From a checkpoint of a small transformer trained on Wikipedia.
Size: 13 layers, width 96, 3 heads of 32, MLP 512 GELU, vocabulary 3174.
Each number is 128 + 24 x the weight over its row's rms, rounded and kept within 0 to 255. Layers, rows and columns count from 0. Numbers have three digits each. The size before them is the row's rms in percent of the matrix's.

# up: layer 6 MLP up, 512x96, rms 0.364, rows 376-444, columns 0-95
# down: layer 6 MLP down (transposed), 512x96, rms 0.339, rows 376-444, columns 0-95
up376 090:160150151126118110125129089120135132092126179108091141150092135106160142087139162098160105113131088099116142145125115129092167096162091142102118112128143097100137116131108145103155132117166150153095132118130163125173121137137142171144109141134151148094144081150111147080160091131143121140
down376 080:155126164149138140129121169142141076153165107138119138129126101122093210104089101123118094148139147137155110126140104164124106145154123139113110080111121123112132131112128153088135137117094153117103153094113135095120132160132073114142138137147134144082127135139116128152086149158171117161
up377 101:154164152138103111091092079130117114126164151167109113116133116133120149122138130104162105092120168119114148145122124181125128103132084162140107159118093113163153128107100127166118073118122119110135122143138118153130094108158118112126113114119154121125091145173152108099192132148119105093
down377 094:150125149154162138103134157101165109133125100148139131112144138102107137113149120111162107114102100119123160116163075136126131115104088122155109126093109108173171126164100134115147085129109159125105127135130138139140105122160106156138132087141083127178124160148178118096171135089087126136
up378 106:168156100151108163138116137120123136096111147157173135176129137080168114119085132087125122128102099093109145130145075135126116137139127160095148127134116125118138155101135128120109113120109140082107125171116093123110102157143165105168136118151152132171152159163087152146152149114098126114
down378 097:111153105116140140101140132136108135140122083196144143132123116127160121130120075174141117140070129154142110101152123137143127138127121114132078152110128116139164094145167120081125131140071143117115135109153121140146146135118145134126181103138127104118103163124115100150142088115184086152
up379 126:116094095125157122173094109137136102134108103120132151166169124148133134128146111117113119115134073131109097135167183081161146176129080170126164122128167110120118117143126141140154135118155127099124108166148122136143142103136146156150100123124185142113107077116120117111132099150096148123
down379 129:101133142092169094150080104150118141144146164115116166152155175129146068106095082133155127128110143140112112133104138129147123111176067180121121105084137139135099131125125141145118113134121114129102171147155082114143148143147121164121102116123126098128156126108110136126114159117151134156
up380 099:156116133187113172149089126144128130167110143134122150104144072145090156167104154156102086141120104137177089153105133113133127102126146099135136114112110151140129138143152078096172131108105122159146172133112124113107129144152137088125114134138109100146146120156149106124079127137136162121
down380 103:157087149112123138131081102149104114143118128126166128138158102113121143153109128123082161067113142098175109150128171087111119115180139137133110129132127148124158147145119122095121170121121123127117110163140136080162103145107113112137152113197171124145137116112132114080102131142130126145
up381 090:098177168125115173151143137111098160098149156132089098122191137121088092112120136138133147163156119127133123164107137119093162143128132130176095105143134155109105109102085124094119118108105155113100153110096118145123124154147118158098130109128160111126115110136126138147165148128080161149
down381 088:096110087093091146089129104125151110147143146145139153103104136196166122108122129135092139101179162157134167129169123121079136134159105126121095169108145073170144112138136130138146117116132137136130117151113128122083122122126112147131140184147126125146092153117104120115135109133117140092
up382 097:143126097112147146144130136104109140097102148106142173092119167141126145109108187125185139140146126109108135128145103110139101115123108175124129080127104140161111119115110143119128124147164138164154124122135152106147178164133098137125131176092096144145193112173143110128104095128123110117
down382 096:135129196089128173163123135121163076164158145146133137100130107128102136132176148149119126138138111109161121131137097145100107144152136098128110102125128120081103113110098121114119065130114155141132124141101082164145146172135158152124112150156111112125171113150094119112106135141100098134
up383 104:157160144142123138103145126131157163125133156124149128139087142129161146125157102138121143117080106156170154099083174127165098084091087126149094173111133118129138141106136123149133120089125100115155143189126158107087113125145127140074125120145124143126079132118141124105144112104152115122
down383 106:190119091099128108097143122102159117127152124098152137129130106119137120140165113134113116132119135115144100158145121078149133127170111131125079142146139128133167127086124126089122168113138166138152186128067126162130125102166116105124104131127132110154136122125134069073131148106155143142
up384 099:158080149141119133114107137130114125112116149106156121173154115111125130130107135133088132166115128133134131174147110116093101134139151129147149083131086077117130138125143114152138104096146117173123157135113136123158146107150105061149125111147116122134210126151136119087137168152090150135
down384 089:126147128146163121111152106130104105135108128101131154115105102111095095112119067141134149132078122134109147126128151115137119107163158103110153144110149116162167110126123140134119142136136131147140163128145131132144119135154123137092090139192170121168130083157137063098161116087162093148
up385 099:154181155115160128123158109087114138126128098126152137076169133150135095082127128132140134130159112144120112152110165107167139151133129119145100090162119119125143086123129131093096096116139151142138169117087158104173114129117151142147152086129163130140120132116143157135146089065118145135
down385 114:109084096139096117151103143164106171136090128131133099115117120129137154147147109169106125129119153096136139120142115109106149120143090117174129140136118163122161159125127147122145140143064094144156096132115139157101177097101130152145134185095087123113142139106098132087127149152149095149
up386 107:100115139137125184113125133159134151107143116143107096158099132109156122132164131152097093105128133116087130165084116114151143141063137135149157087109128086106147106071131166141123115093122187111096163142165116138158134136121139113081128135103152118109139108136134148137135150129139104140
down386 117:130115171095101121133138124150133114145136141146151129157141085104146143077132110143087098138128149153120161156104130121169144139138120146150167132128109105111099096130117112160132130135143114088125087167114148121106142142078164102104163111129095116106101074141145081148109163155158167146
up387 116:113115127103140109117122122105114128135117060087068130137096142131103113144143108160138124097135121151089117125117108109164162110111115113152179146092164127114108184132134130138166097129147137147134109137183167155144145159133111147114144109147145124075142108154128090118110102103146109114
down387 131:108158076133121133127125130114129161111143097086090150162139152117136110161116113118107145083153123146117103129105116142194152134134062136123168143143144077120133130154168136122114117127139142140124133149147112157138124163127121169157106130113149141047136094123162108131136128113110119106
up388 097:133126100152143138160138123119120099136094152144140067128116116127134115131128120099163116165138120141104102162129129114168121120136090130149130134129146210085128143123169125112093169148159100126142117151137117131085110087129113135148107123117089112133181098128122119116179108175124135167
down388 085:141079089101142146145127134120167063125133110176138129107105107119146111137168123139137163105142132139142114115108114134099116151159094118161131130124149151118132136097120142117104120134144133122088152112113105113108157168098114144164129182118131118096098124108128110162177121162175088174
up389 095:087142177107119092132113164099093137155116092152121128118113109117156129133128111169131174093155118179096168164126100115150130109140131194132140107112122122123176125084118129113142149103130104119138110143089146121108110145144115124120167106136128116104142136173161112134133077144123133092
down389 107:114137078138146131160099147151097093122107136158075130084113143131156095101166119116133114136107131153142087146107147167158076167128113105127139133158131161150139176154169113096134124132111122139149087098124133126155093122129112087135082148151167150127156125150124112104100141124117117129
up390 087:165153135139123102151110167163160145122107139125097139090055088148124153131122123135153107145110116103119131143127120136183105147189116156122102104147138132152128105124164164127129088124085146107144067129111146101170147160140119150142155122162113125107110116118118086139140136121115118130
down390 092:148113147120157132106117137105127085116103132111198115105136082081130116121126149113128149159090117191110160162137140115068153131164137166110125113116172154108150101135106137122135085099148142159093114114081137099138121122123153136124160102119146114141134118104145135140162122126159137144
up391 108:125128138122100130122174144080122099092166157108107101103150164085103152124130183139134151118114150118097138126114157132148112117131117153170102110159091112100135118086148155117157121155151141094151121121092156064098142140159119127120133142129132093113149136109157157076120130124138149147
down391 112:149109125154141112166114134103116081132145173133133202175119132169104144127141131122092129127087105106116142141102131109128159117080129125155167152138137117127106103125117097163122121136152143131132132135152125079138094130150107094125100127106155163139100154122136131103102066119126173156
up392 091:143155133111145092129097140151157154096140117145124097106144082141144152128111117139129139134116135104177102124117104127127146120129120066136157154144153115125109121148166127117143134098143122140124155157124115150129106102122116103140107150133098126064079112089090144141174112110141190068
down392 084:119143123172144114134118093105133106080150135164111190135131141144142096144128132108104160171117174134153094078173154120154131102162153087132114124159123143125095093104147132095144141112114145108163117112140126129146132158120085094131115137090085125143124114142169099136128135101107134153
up393 105:141099116118159142139090142131116132095150130109120145123150090140088121174116111079140121128102113146105105139110104109193122180122134128151148107124130159176112108164107085112151116150161096149164141109124108142084113115137091115140116137148111099118109139113162169169122123087133156126
down393 109:112135085115151166127136097193111153162161153078106141114130120136093105107121138109156165102132109145173145132127123072171120111143101140119094091127132147082132112096143098137105125114153122118132143148164115152147133144157112131130116090171119140133114122143122148175105116149145122089
up394 094:138124140170118155135108165152107098182116147072108119096109110128171128133117118125124110125171118122172124160137152148114114103079096120115138146120125086138145141109127123104136107094084155153088143112162096118170145136121136162113102102150129151134113125153111177140153097101132167112
down394 091:162146105104139109115149083158142115102159093179102155124093151116118149132124121083107117112158159113106119134127132171092131156151115152102141175116165138130136125126088156116159129176113137161115132133142107089154104123102133102122116124118093129132132128114153161097160145113177086095
up395 101:147085132137134157152120118150118138155066160110119116111116145167108151110106131170123108155122126140089110101122137128136115176101115128100141147136121187118118150160102182109113123115105137094144106140142155125153149042127127125107131134155101131081117145110129131106125116092115137164
down395 098:114125114089175148119141106099143124134134109152085108127135134150142160088121110163146109149148150102115136110125151153131132169128115144174079143098124123150137139122131154111132166139096134155153102112091114125135138108083137152118154129098096104099057134154143156111123100118163114187
up396 102:156121096158081167169169134161103149091136120093133106167108096143129140173108124128105145143126150122141125127106140124113101126135111095096117147137123157095143131136122175109168155101105152123116105104173159087123071108157128138120144127139145165104124127114121090088168121146127135111
down396 098:111158141082129158092142123101124140171099160109118132109139151123116099093138155120127140118119121083164139123094073147107146110151125149127152088115115112155147124136162143112112080121140084157131130098124137140093179155133125144170115132126135141147102102159153136149069162141149096142
up397 099:137124112137076147096142141102102106134113113154098100142151148142145080142136122143144152169149120163135141145133178072057115104118142134110140181122121132098094166188121133089143117131106086140121137124110144139139155142138114135126141148099128127111111130135123113093094117150157131088
down397 097:146147192134153102138137106150165125117118135065176144144117142137127131139101154083119118113126137082129121135117087168163128144138137122137107070118149116116128094087156123168100123128153152104141125093142140100129093144132139099104112106167114125161109145107124146151137132086138123176
up398 104:137122108135154157112124151162139114144185121084082121122099142097108109120112115138141129104067107168162098102150102137135145138121131111089162141108140175133124144115101172105150118127142146158148151136118131148113149158090122133127110076129132124126116129179108135174075108132154139149
down398 103:103176115138085150164168108143111115143132128130106075120106162135129183152109074136122138121101093133109135114104130147131146125147141127091143140120171096152163112135091110150131133150141182161130104158162128098147117108106134126125133135146129097130090133160122152138079109158137083120
up399 111:113140159160097166164125113087115145137126115129109162108072131119162129162104133075109168127150127161114104114086122153115075144116137142152119126142117126137119121081170124176157144114116164174117130148136149080138136133129127124108148137168135080135154097128105103133125152111138127146
down399 115:169133150144172139127167164106137153091106157154135155124084092146148103158124151118138140129100132103144115128119118102155149147137116121131126164151089154173114153124136117112133139147134088107123143088122142102128109144131107094109180104144080137070129100125142069129092097115136134133
up400 099:141190114124119152161142103107131158136162114130142110114128116137127098107114144088116102108156102125154110129168075085131116125171085099167121105109130142148131132128122160104136137130122179130160133131098110076089116174153179120110141106128102146122154128136132163128077139117110130118
down400 102:122132120127126162152106158141100096122118121117107116108137145101122127162148120131103090120116129128131128145129136160155102133126127138153175120154095142097167151140174132137143110154089135149128106140136178126148146115122129106213062148066070121119154149112105118134110117122104151137
up401 104:123128173119167130132144076131077146118111109103142118117156144147109115139133118140153086150105119128125118157159106119119120146141120114095114118152099151131127165121166170078118129122101103107153113101142196166105111110110172130153120117130117131122132149104152136085121073149121180144
down401 098:112095112185116132110101138104151155114086098110089133153146161142120161136133112163143110115164126171141132131091124176154129105111145098083150147109110132143130126089122156134083142128102099125100136137132122137110156143082129139149110161125144149161093105131146173105126077109143163128
up402 103:160145163128137134131124104131098162068143128143144103124174105163134128097160134119062104139115101135107132144103109137143169141090120087130145158096182167120145121151117167083128147110140125131115148140117093150127146167127143145158112123088097126123148087118123142121120120098108151158
down402 113:134110165104118122149123121108124123164123095157126083094108101087091141103127140095133080158151146149135129135150140146160082128141118112127139135118150121155112147136090138139140132158087095112158096098150177119138147148098131130103147150192124110150149092134128114119120093112185158147
up403 103:080105146130110095097097090128140148085145123074126112130129122152113135124145097085158101172165138114158130120095171177167126115146158126123138117129144075144102154141122138149115140141142135122131152152154146101122113113115159151145136114131163089169102080114122125114110088116139135156
down403 104:151101087100154119125109204121119102104154125127116113144093118116108138127116148163122118171127155133116120090114147107152131139145119121106168085121167114188171114113134147144151150122097124145101120104126133174124144113116139115141176108123163119118144106159081118157137132091083116115
up404 111:115144121131141128132136112140119164109117137103131122158094084145137099149163111161093099153091146108139172191078138117189140147115155115124146126148092147122109121129099136107144119142115128153129109163121119145086127141103150107130113129093111122091173162169121165096154123108098097116
down404 111:155144101118103167115095136123119123132082132070106126137132134128082142129130127146125094176144142126143152157093138142144104170119136120156097138140112181141083066139085147102131116137167124156153141170095123137129152155130114102109152114112074132150109144148137128132146112153150110104
up405 101:135149104175139121137113116144087152104098110151135158146101128159132115100158145118103200159082156124133150162130073136129127140144133161094121137082152110119131077151131139118111132116145162130077171114096150102097139137092099132168114114099146145134127123115117119133141140134128136093
down405 096:150110099149122145117142122131123119113150143119122105119171130128103143107139141126110131094108160142121130113077086129079118145123105151161119139081156100144163154131160106094131124107162129155094121146158105142140105149144127147160076116148150050152139159166115155151161142138103093134
up406 099:126134124154111156123160114135122134110121140125083138112117130117100113143107127127142096103151154161179150149150180102165099185115121107120101128111135126124103144072141111097178091113083117125150146090124130104131118119094176138110128108111114150110162149163111117169125162109157156143
down406 092:098100108119154129118107118112121103148159085132139158126126143113139122090091133111117131133135144143117131105151160117103113123175122146190146086113168141122130088133074131175127152144123134153171103119164111110168128131118176089108105120077163158118131141116123154111164160127139126100
up407 098:098128191158125129144122162086121116114139132143106136118100126148098095151122115143129116097124123118126146138130102107105153157120150106135139108096160102162158123088137101112145084173187135098118055134129127162111141099130138148134139136120153095144141113160150107106121154101169163146
down407 103:087135169109171099112096119187136118159137154131124167136144166136160121131134099130115122102150109152150148120097066141095131103164125166171132165152158125129102105100104116137094144111149138101104117091097136130109133125119160100150106102106120122119109108153143143102136113176132124153
up408 111:119137150159086130137138076147133123158109133137132149140129107135124141132105127097126126107146132133113103168111109116141147100125121116164183195093180112120122120151114145146117113095105095132129116106108140137112150151119094093182150139166161133124056125143099143098150143165151124144
down408 123:135124121103129118155096109115125125129122134110114145102147125116093096107139173121168137136149133136118104110125106145155137157131162120134123113179083148146103127148135121143098109103139114109121173173150115158091118109126163169113096155086151116183173158137136148093095150120069095126
up409 101:136135133114123137078164106105157142132138137149101074139143080153158163117153157087151139128168128148081155119149123133136108122114095156140090113104164140135148116090134125150122146122114157155132142126119161144085074078144120114142114118087159150137159161111116104129137145155133152159
down409 094:085120119100154137125099135078118059097145129149057134139130122121129151161141145109150115111170143146124126147159105140062102137130139156117113096153151112091162128137132178154166141122152130128133136124139115123140085121127111132098116146117131135141121142086106165124143117124178158127
up410 090:149145157146159111133154110214139153192112128135095104154132093155116148123115133137083142124126132150114161146085106133133142079114134138113106098125088095103124171141151126135133115128089130159096125166137142112087111088117110133116131114138117153098167119120112121141156149114113146119
down410 086:112163141101095124126106145180150115092111131153098135169139095139115130146111091197096161113157173136126131114137131110089136088146126129145132129151088102122155117162127136142084109146133110119130130136108147119082149113066133144085158108126096111164125112134127156159139118144121108148
up411 103:095113119133129128077087160157123138127132143168091145126150107132147126115125107121137085123112166107145122125114090166147197124098114163165155139097129120167135138102149125142140139122136141148119122103091125160093096146095121111127184136129120137087099104167166157119116171119117105142
down411 109:154145081136142097168142107125087109162140139131133112105143166151135143162172079112123084139126105134121134164093118132127101109105113080176131136095123103154089102133143121141144146134155136143159081127165104126099119121151158132110145151155122107105150139107145130150119167173104093119
up412 093:146160211131122118110123104130178163119105168093153100107090144105086141120148125131123110117161105140113115167080082137118111116111158099145162179130128146119119157124153139128115118129160114133131127114144136136143135179137078086133105135113131112134161112154118114150112148119115158133
down412 101:159117114107158109107093115108149136094149130114111084096139135120143148131137113166162116117136120110120134105154110143066103163159160129177103134138134207110153115129105160117145143181138115134132101097138087123136111144106130134107136118145129146144155122087137183121118149114094123099
up413 108:098115111132144149142111140150148164151142138131115130170124182084093131073162197126133113144133156146147126090132118106115127094153121122115173137097093137112123134147132138139166144137105108124101137112125155146129154110131157146115171158101120083137106066160116107139101092139137119118
down413 102:147094087199133101108137145116121122133118189117085107104145106115149135119176161098109151158095126123126115139136111138125146145108170077121118148101127136116153104091137144118134129141116111121118148124133144127129140107160136166094119111124100082152123142099082172161152119137160102156
up414 101:141123132165119125089127122132069149135126124144135134126143110137133177120150116128140116117118102110130152146119139091150196142116091123113126137108110119120121112153098130127137124158137116100087182101129129152118077131140070184130106118086143114156162151111126144173106148102126068125
down414 101:112136152120110142122108114132115111120141142158107132096128073156068143145157130115129131115119154166178101125150107091109125139111092143126168164132127119099113114140121159139190148113124108084100118142128146092157110148144127156116130090118087111095174136145119129141109174117169139162
up415 096:186152141118100170124120129122124115130130122151119114113105165137136161121158133150112129090116147136120110153074180147146085112090095140170127103089137133118144134119108109156155120172149118090086137105125121157149148125146093130104167087133131152111143090166113136159141121125144083114
down415 086:137062149147155158142135111117111156130132121196131131153132100136114129094112134165111083161150134134135118129113117171131114119154108102126103167132124122181109102114152102141104122093136107131166081148124141154138116101145118138120116104115099108139185146119108123125136104116071154169
up416 094:153127131139122162110137097158123117125156166108123128128141085147097156149151138116090129106143147105087155157131135162136124104106123081089152127149108090131152169095139068125130157130138123107101092193128172160150106110120123132146113136122117136109108145135115111116151126135119196100
down416 095:101159151110102171166099136169149118126126113139119119105156152128092113118129114131098184134119117094126107100161140148126143183118138138138073090120105108154115154127152127155118134102150116111144110125137140137118160125107165096096111118148116136160104087085139182103171094125124121155
up417 118:142162149122138123114151125098120143101138130111168124092136111153147139170161119131155129127121082076077116108106136111133106133123135098102125099156125127130100128102144132166128135139135115072107138162136118159112157116190172149150160104136100151077109158162132141143126156130153090103
down417 122:158146131105138106149128159121139108098140147124143087109143122107105196133128108164166177121110109119131147144154115111095113128098136135092148111129149113139102088136140146141137108122136133110118101106144152187128131109155159129111132133178117097108092158132128144136162155124124060073
up418 100:170119155104140114177094106114173161086177113130104113101161132108140126128132164135131138143125097142104123126119108124148140108121133101168126078089158180112118128162122164124162128098099130116127146133116111086100144127144174124121146150126118109145144076099128165152120140138086135149
down418 099:139141112098112140117144164121114103143139093099152111118110115097130124155108127113129125132175163098130072134169151110119168108128164106107056145159103156157147138153142094116095160149113145167119091108109136116152117135151095146141134137123128160126161129126086099135156091135135126173
up419 082:118096133125128133126145097100116113120152138143113104136136087116139108057162139115135151133129151133135111130117132159147104136139103120144093185146134132153155193171132134071132106137088157151094143150107128112113140119112130101153122157102099110095154121111108156127090107172118173151
down419 081:145157133083090139124136165139117128124136109175149087144098147155123162117139094143134092135139096132136125090097143098142173121104152150094131110134161161114107080099135111160138133116150096083111135142157144126141151092152180135077124120099119144122112133094138152149157121106139113164
up420 106:088126146125126060155132122141128131145119128080100113141138104141126136117100132166185111130132164143091182148106147145136085164122135123126113108161108129122111126094140168156132115160130142104140077144128111100159130071141102143106131157148126090152149155121092150152119113100143119138
down420 097:089152093112127124114118134176098102177116170126134117149119104162164111126109139099087173143141092141141162142126127127151118138140120153139101119080113127164113133103129171123106094131117102128164163074151140134132139085137110123102131164110128158124159143109116119145071116106114147158
up421 098:104140151148118163209126137095175126138156109111129115101174115139130123166118112071142085125104134096123132113119160180129152173155126129139126121113132127132172135141132113106116133109099137102154136133121126134122104130156103151081088110154105133126112156147113134145089148110087130095
down421 090:155122125142118099177116121147160131108150111138151151111141094114136128107145111140154111123094112123177150109129158142101131151124157169099155150129102092124169094122151107120131144112097126144101142143094135123139067152152115122095145105091179175114145136155108155121124088071143099132
up422 097:154124123146116124132137119143124151123124126141137157157141136154118136123146123106133081131148121114154131151074158101140109153152113135101124125105095129130119153129132123167095116096194123129087085140133158114139109106149145118200091159081125101184103133099128138113180142125089125157
down422 099:102140149097109106145124139161135132102161118138097158136115114135120102115111101148075110132133096173123146117189119162143113142121188159098145124152151169099154150123136108109107103171133117150141090136158092075117116111118134141103137113110127173093109137136163135121168136140105108140
up423 087:103136132132092156099130183149136115118172137114185144137154106089076090155113114116137115124129168081173118148143089134150144140119118133108102165144141106134137120121139131149116120123179092148133111137155123150107095100127122142129152109076133125141104147146098184112125151131154102107
down423 078:123130109127135161152113111150151135119099159177105118117117166137156117116147136110111104112168141139144120069140124151081138114170138115140113123136137163141149150137124098104151122119129080133115159143133108146121099153143149140201123155138117123105085108089096084092128076104131156149
up424 104:116136134127114139137162108164118125128117112108165157113139101093106166148142138118105166122096118120138179137159152123144115152105167120119131118120181120108137146074122122084077117101122104111098137144062144167135151110160126118155125111154170103097111109156154161099108128109131132153
down424 096:127115143143169117078150116159120139133113157133122177138168112137123103115149118123116150137152121148141137109066100095125092137063118120136115136146076125169130129104130124108106112133147127097141151123135185113135163113157142164170118131136078122144146142117093092131139106147098173130
up425 087:148154153137109124143138122172141124139106135129129105158165106096107123139100117105104093140111144114109134113121097180149115144135128102176148108134084134150143144126131128091157205155107150153104132055126156140085089105117144147161151125127129156107113121147133108095109122141088135131
down425 091:135138122124167134144132101155148104151128172138133096088141075142106146147133099142097141112111148093117113133128096160116116177129115062188130119151151131162134165118127112092123132160122114157116111061146104100155112119103143137136106111162147163133141114158121115145122123133111143093
up426 110:129149116147140136127126142139106138132111153127136092134105166152137116108115133116116093123157166121102158089131130102126126115080114144186161109132135135109189095143136122140102146122114137119164113132138110134102109118152108101164198145145149114108120093156121161102117053131127100171
down426 103:127112142191138150141203125121099123115140132140139144132106135123099150141130101102161125159155139110176123128110142104174124103131140145089120118163088083124118132160137128095101129142111139167126147081085111127107118120156126142108108156119143091113147153128112140137117107059138157114
up427 104:177158136151129115112120138161058098121125137110134137095166137147100143118096081128127114094130116125163141197162112138153124096126142112128142139148146092172129112170170151136104127136139126124110137112119117128117151104096118137108105133123093153121152125177079129083149107144111121115
down427 108:156120142137103109106130108130084118135143143163119134088149168156093086160157069132135130145126115139113117108118144125118132116092158102128092121134130120110110146152128146194134114107120174163149105116131119114129120118099096147114108114116106155094190188165111123147150122155151124103
up428 090:167167132139135131102133134162105094108136103133109140136152107115126115119150134099102135109120111111159084158091134141145109191097120127126117117154142136130144115092115156140104154136136107079167136148130160126097157116140120113110120116126138191184122123135107136130091141085101139199
down428 086:132102133118131150137139147131161070094127167132123121188150114089142138091094109149108145133137138093154131147104141141128109154123146155147124133146137107144136153135077102126104106114139133097166141098141147096097149141125102150135115102179133125184117091113171097158085088132117143121
up429 111:126168142141133129144142143126122088086142100101103162116126147145112073154133086139143092113171119143147121128160165113157090130106108134117120113113153103143139141151120112097133144154119114123106097130143165135114106115150171145145104107137154068170131128120114101135167113151085178171
down429 107:137120093131159137154167129146138113096125138142130095144149151121091118127107148176121142152175117131133118129115150118158083126131131129124142119109119122094096120146117119176147106169156063089149068167114108141100146145114175096140135143106121144147124119102160099138126100142079107152
up430 093:131143151135124125126153163133165087134151113134140119125158076138182126176126114108141137130134124127118173124102103116147131101098173120113105160153134110133126102121098146180098119143105148107089178150102163115108096097118114101123147130137159100142182123095132170118123106104117156100
down430 096:156129084120153126108104116161132126142085127124089142147117105086118106127072112178127134142124127126122106168073103143145127139152129138136204121130146132107085099141127140146138129115131089160105142143155143114140131133121148113145118132104129098170081159140118140080155157140172145113
up431 089:097138135151201120111102128093130126135134123139117146120078083126109160092125150172117142123168142118119144110181183140147123140073178124108169138133110143128117093121152154159131113134144109092155161122130105147133101127132125077132154127128121131174118136125131101109149159115110120121
down431 093:157140132117132119156117128105165100109120085097132112135140136141095147125145139184106089107177133098167152127142114118093149086135140136124129075133132179123152143135120088119135148113140153126169117077166134111139094112145123123115165120134125144144119174101075096164125129139109155099
up432 108:082123111140158138103151155140136121114076168129113137104147123121128163084146143125136100129120091134151161127097128107136137101108158130118150146156071091146123107137130120152085113147150091147125153133088127165104149100156152115144142182124088119144106167130122153114125156126064137127
down432 104:089138161128093178083084159143157129136089143121114115094131132095156131106092150099124112154147134137143139136127155094158119146115140170109162119119106114131136122118150148170104126194105132143160154135143154139117099125114128062106133121094090164126126149092137137136134114125143115160
up433 105:141130089119123114134117151128129140185155079126125118135127182137142149107129101087121111155136121184149127124146160126131182164138139137123098139125177159139065097095160160115129086107129157103119100140105146120130116120110108107147142161143125104113111093170150114131128154102141096123
down433 103:166083081087124133097141126113134109152120127123162158122144143118140110082114124116134157136128108116177157141149091126130096129134163124133095152116146117138143132125118147106128106121111127112156110121113118110118153105156139074201157072146145081160146141084136150136179130142136139127
up434 106:110125178121098138145130141154165120146177120091127120161131138128118141160105111149148075127165114177130149134128125124147118138083095114136147119132098134156103139138144090132182121062113127103076138123116130128105141120140108124115072135132127089170126133119097165160140118138108108157
down434 102:150103118086117193128130199146130103174126108121108136137133111098149144127133123123127143119160124170151131128167134148093127148111121111091102130135132104109156095132121149079131136155065128131105146117082134120083112152095120137102117139121124108151138155167145160155142153136119090106
up435 098:136131165142096111168110113142131131073094138132090143142142157115174108125111155088133133156130129105123109150141129152119121110156133137117157155138155160160128112078148131114151137149090133168157133099121118119117149112116172151077120140107135089114136125169101098132114085063098130113
down435 099:122144134144137101104110133142131138099108139132138140133117149144165155155167119157114131122115117141105145157172155150050114083125135104112154116143120123175106123101114100185115122127126114121134105096144120113127120166134151178124126110142073102106129158114107078121152085113162124167
up436 102:109185086113161135138144124152063166134131148173140151141112083127123100090128154148112143100144113087125135093121098144146130115108116109157114173157140112115129134103148110117106143094103145132124161129127164136114120177154108148163116095123120118104125100163176108137135094130109154112
down436 091:143134083053096152126173154134095125100102148149130125115100171131148133190125142127109117137113091123130160097160108126105152091140111109138148124139101131114132141090196116139128169145113094135134107125135120136159137158158130152117141129099113127080150132131134143122176128119104104132
up437 108:100095205126136103141166115144125122145148128112109133138158101115054137157096148133177129123168114128152139098102092138145122154124088146100153155142151098148135117114166147116137148134131162109158125140116165081118137154154127127079114090131108132132104126121130110124147149115090139124
down437 125:098155146085080128110093078112112154147116160099142165149086093135151084133120134109158158135167141131148123100177091135136134121132122139151145167140148150102141098143148178139136127131116132157125120128097116147105171138106125104089131110115157145138123110114121146115171077131137093119
up438 103:115147141100104110134110140108125142100142127102134129146139143165091137095140105064140121097125156127165157148103149116133151107090112121106158067155174177125116103142153135175122134143166122096091095165107127136118129121149145101121165117151166135118146110149156152117125133083131107146
down438 103:113174167124099154144096124129130115125104186099112098126127106178089131171130158140105124128180133092096138099174097158116141102159106109104171139135092099112144135154103153086110160154118120154132124099126139145120084100110121100113134129136145143123146163124141131136160146116117112136
up439 105:157117147125142120096104160153136154101123143122103116167117088140142149088144146088158134147099131124140143116103135180115142130111118096146126143129107152138131167132109121148124139142107097118125103101146156112164141123144132127149177111113113110110054095146104133172065178129125089139
down439 105:150126122096150125104172119174109119122130168158116140132134131137117121098175169146142125153089105131128133064124120154114135153119113119127160139161151171131107110127122107097160114158108124146106090115135119111099147123140121098104123133132050106092106123145166115183161125122132156151
up440 104:124172146147125150081117143051151140104100141167150095191112120129132140107152112131144129122100156135111142125121083094103160128153114117102144111081161180099122114133119110145110174122153138123145142100136174094129158108137144107149159117104129138115109130134124148142129148128096129097
down440 094:091100144118128155138116106154126102165151103134116154149149099099133091163118162066126112099121175136089171134164126151111154128097135117076124090114116100134144113112123116118128142182083144151121139145134124128113124150142147180125134137142167143139114096132094125144127104124163090153
up441 090:139150098091113148122142103161145175104123174139121134131103145164104095079100132126137097131136115134109139136164118145181144155105159158152135147133094141145102160086116088114152063138126106130141135120125127110131127108130152142132099125089149124100136128150090152154115143079092153151
down441 091:152136129127134113152131136124121109124145079159085147113145130088140079109168110106093159160097122147136147089125134129100105159136128106130111063141164109090175128161099136150125143133093117145129123151128163086148132180110161120139094126140160140134141178104097142116145117121134140106
up442 093:098115145128167128151102150105122107108147129130127146150095150120153117143116146121144091118175116131112097125142094166082176157123125091136134124114120076124107161127168158112101110123197120181097107149104134153109125103094094101161147123142110146124114158161114117122160139104119129105
down442 093:129130129142143104141135126120159110137111164147117167140118156152132107147141079132121109112149136069121130135141091178107121153105166103165100107167121142196124136125140111102117139137122118156087109171113165114091081097121164095133137136151113108134123138146129097113084098137144163118
up443 095:101172129103104164148156114139134153117156121140090126124140136094155135124142112112159125130151134091152092139120150113111122115134143141133089088119130133125121099102125126163118148122111133134140144192131116064131124122136112134121172101155157126133106160168189123100096165131097065101
down443 095:097127112164130088144132104141157145141079079111124139147105138145137115116115145102126098105155141081146120117159155102192117142116135087152107138124125133174161147115140147105091135126105122132152126156133153144147128099123147137112139110125091179103116128162083117200126125112114156130
up444 103:157194159108128092118122131091099129113063105099107128115130161136082125127106124139088139159140119092134152136103134120178139139116122140167092119116177119115137115129090071132121159107160126095167134137118131115135099102126171165135129146157129139121112170149134136142141120136104133111
down444 101:148139077053120133126107127151129121148093145166126099150115130171129134105112189144123134151103139144142127126138148113050139143093129138173117113130140121125096098141172147125155124143127116124098165138144082160129124103152124124119145111132100135160084095122147149122114157116130113105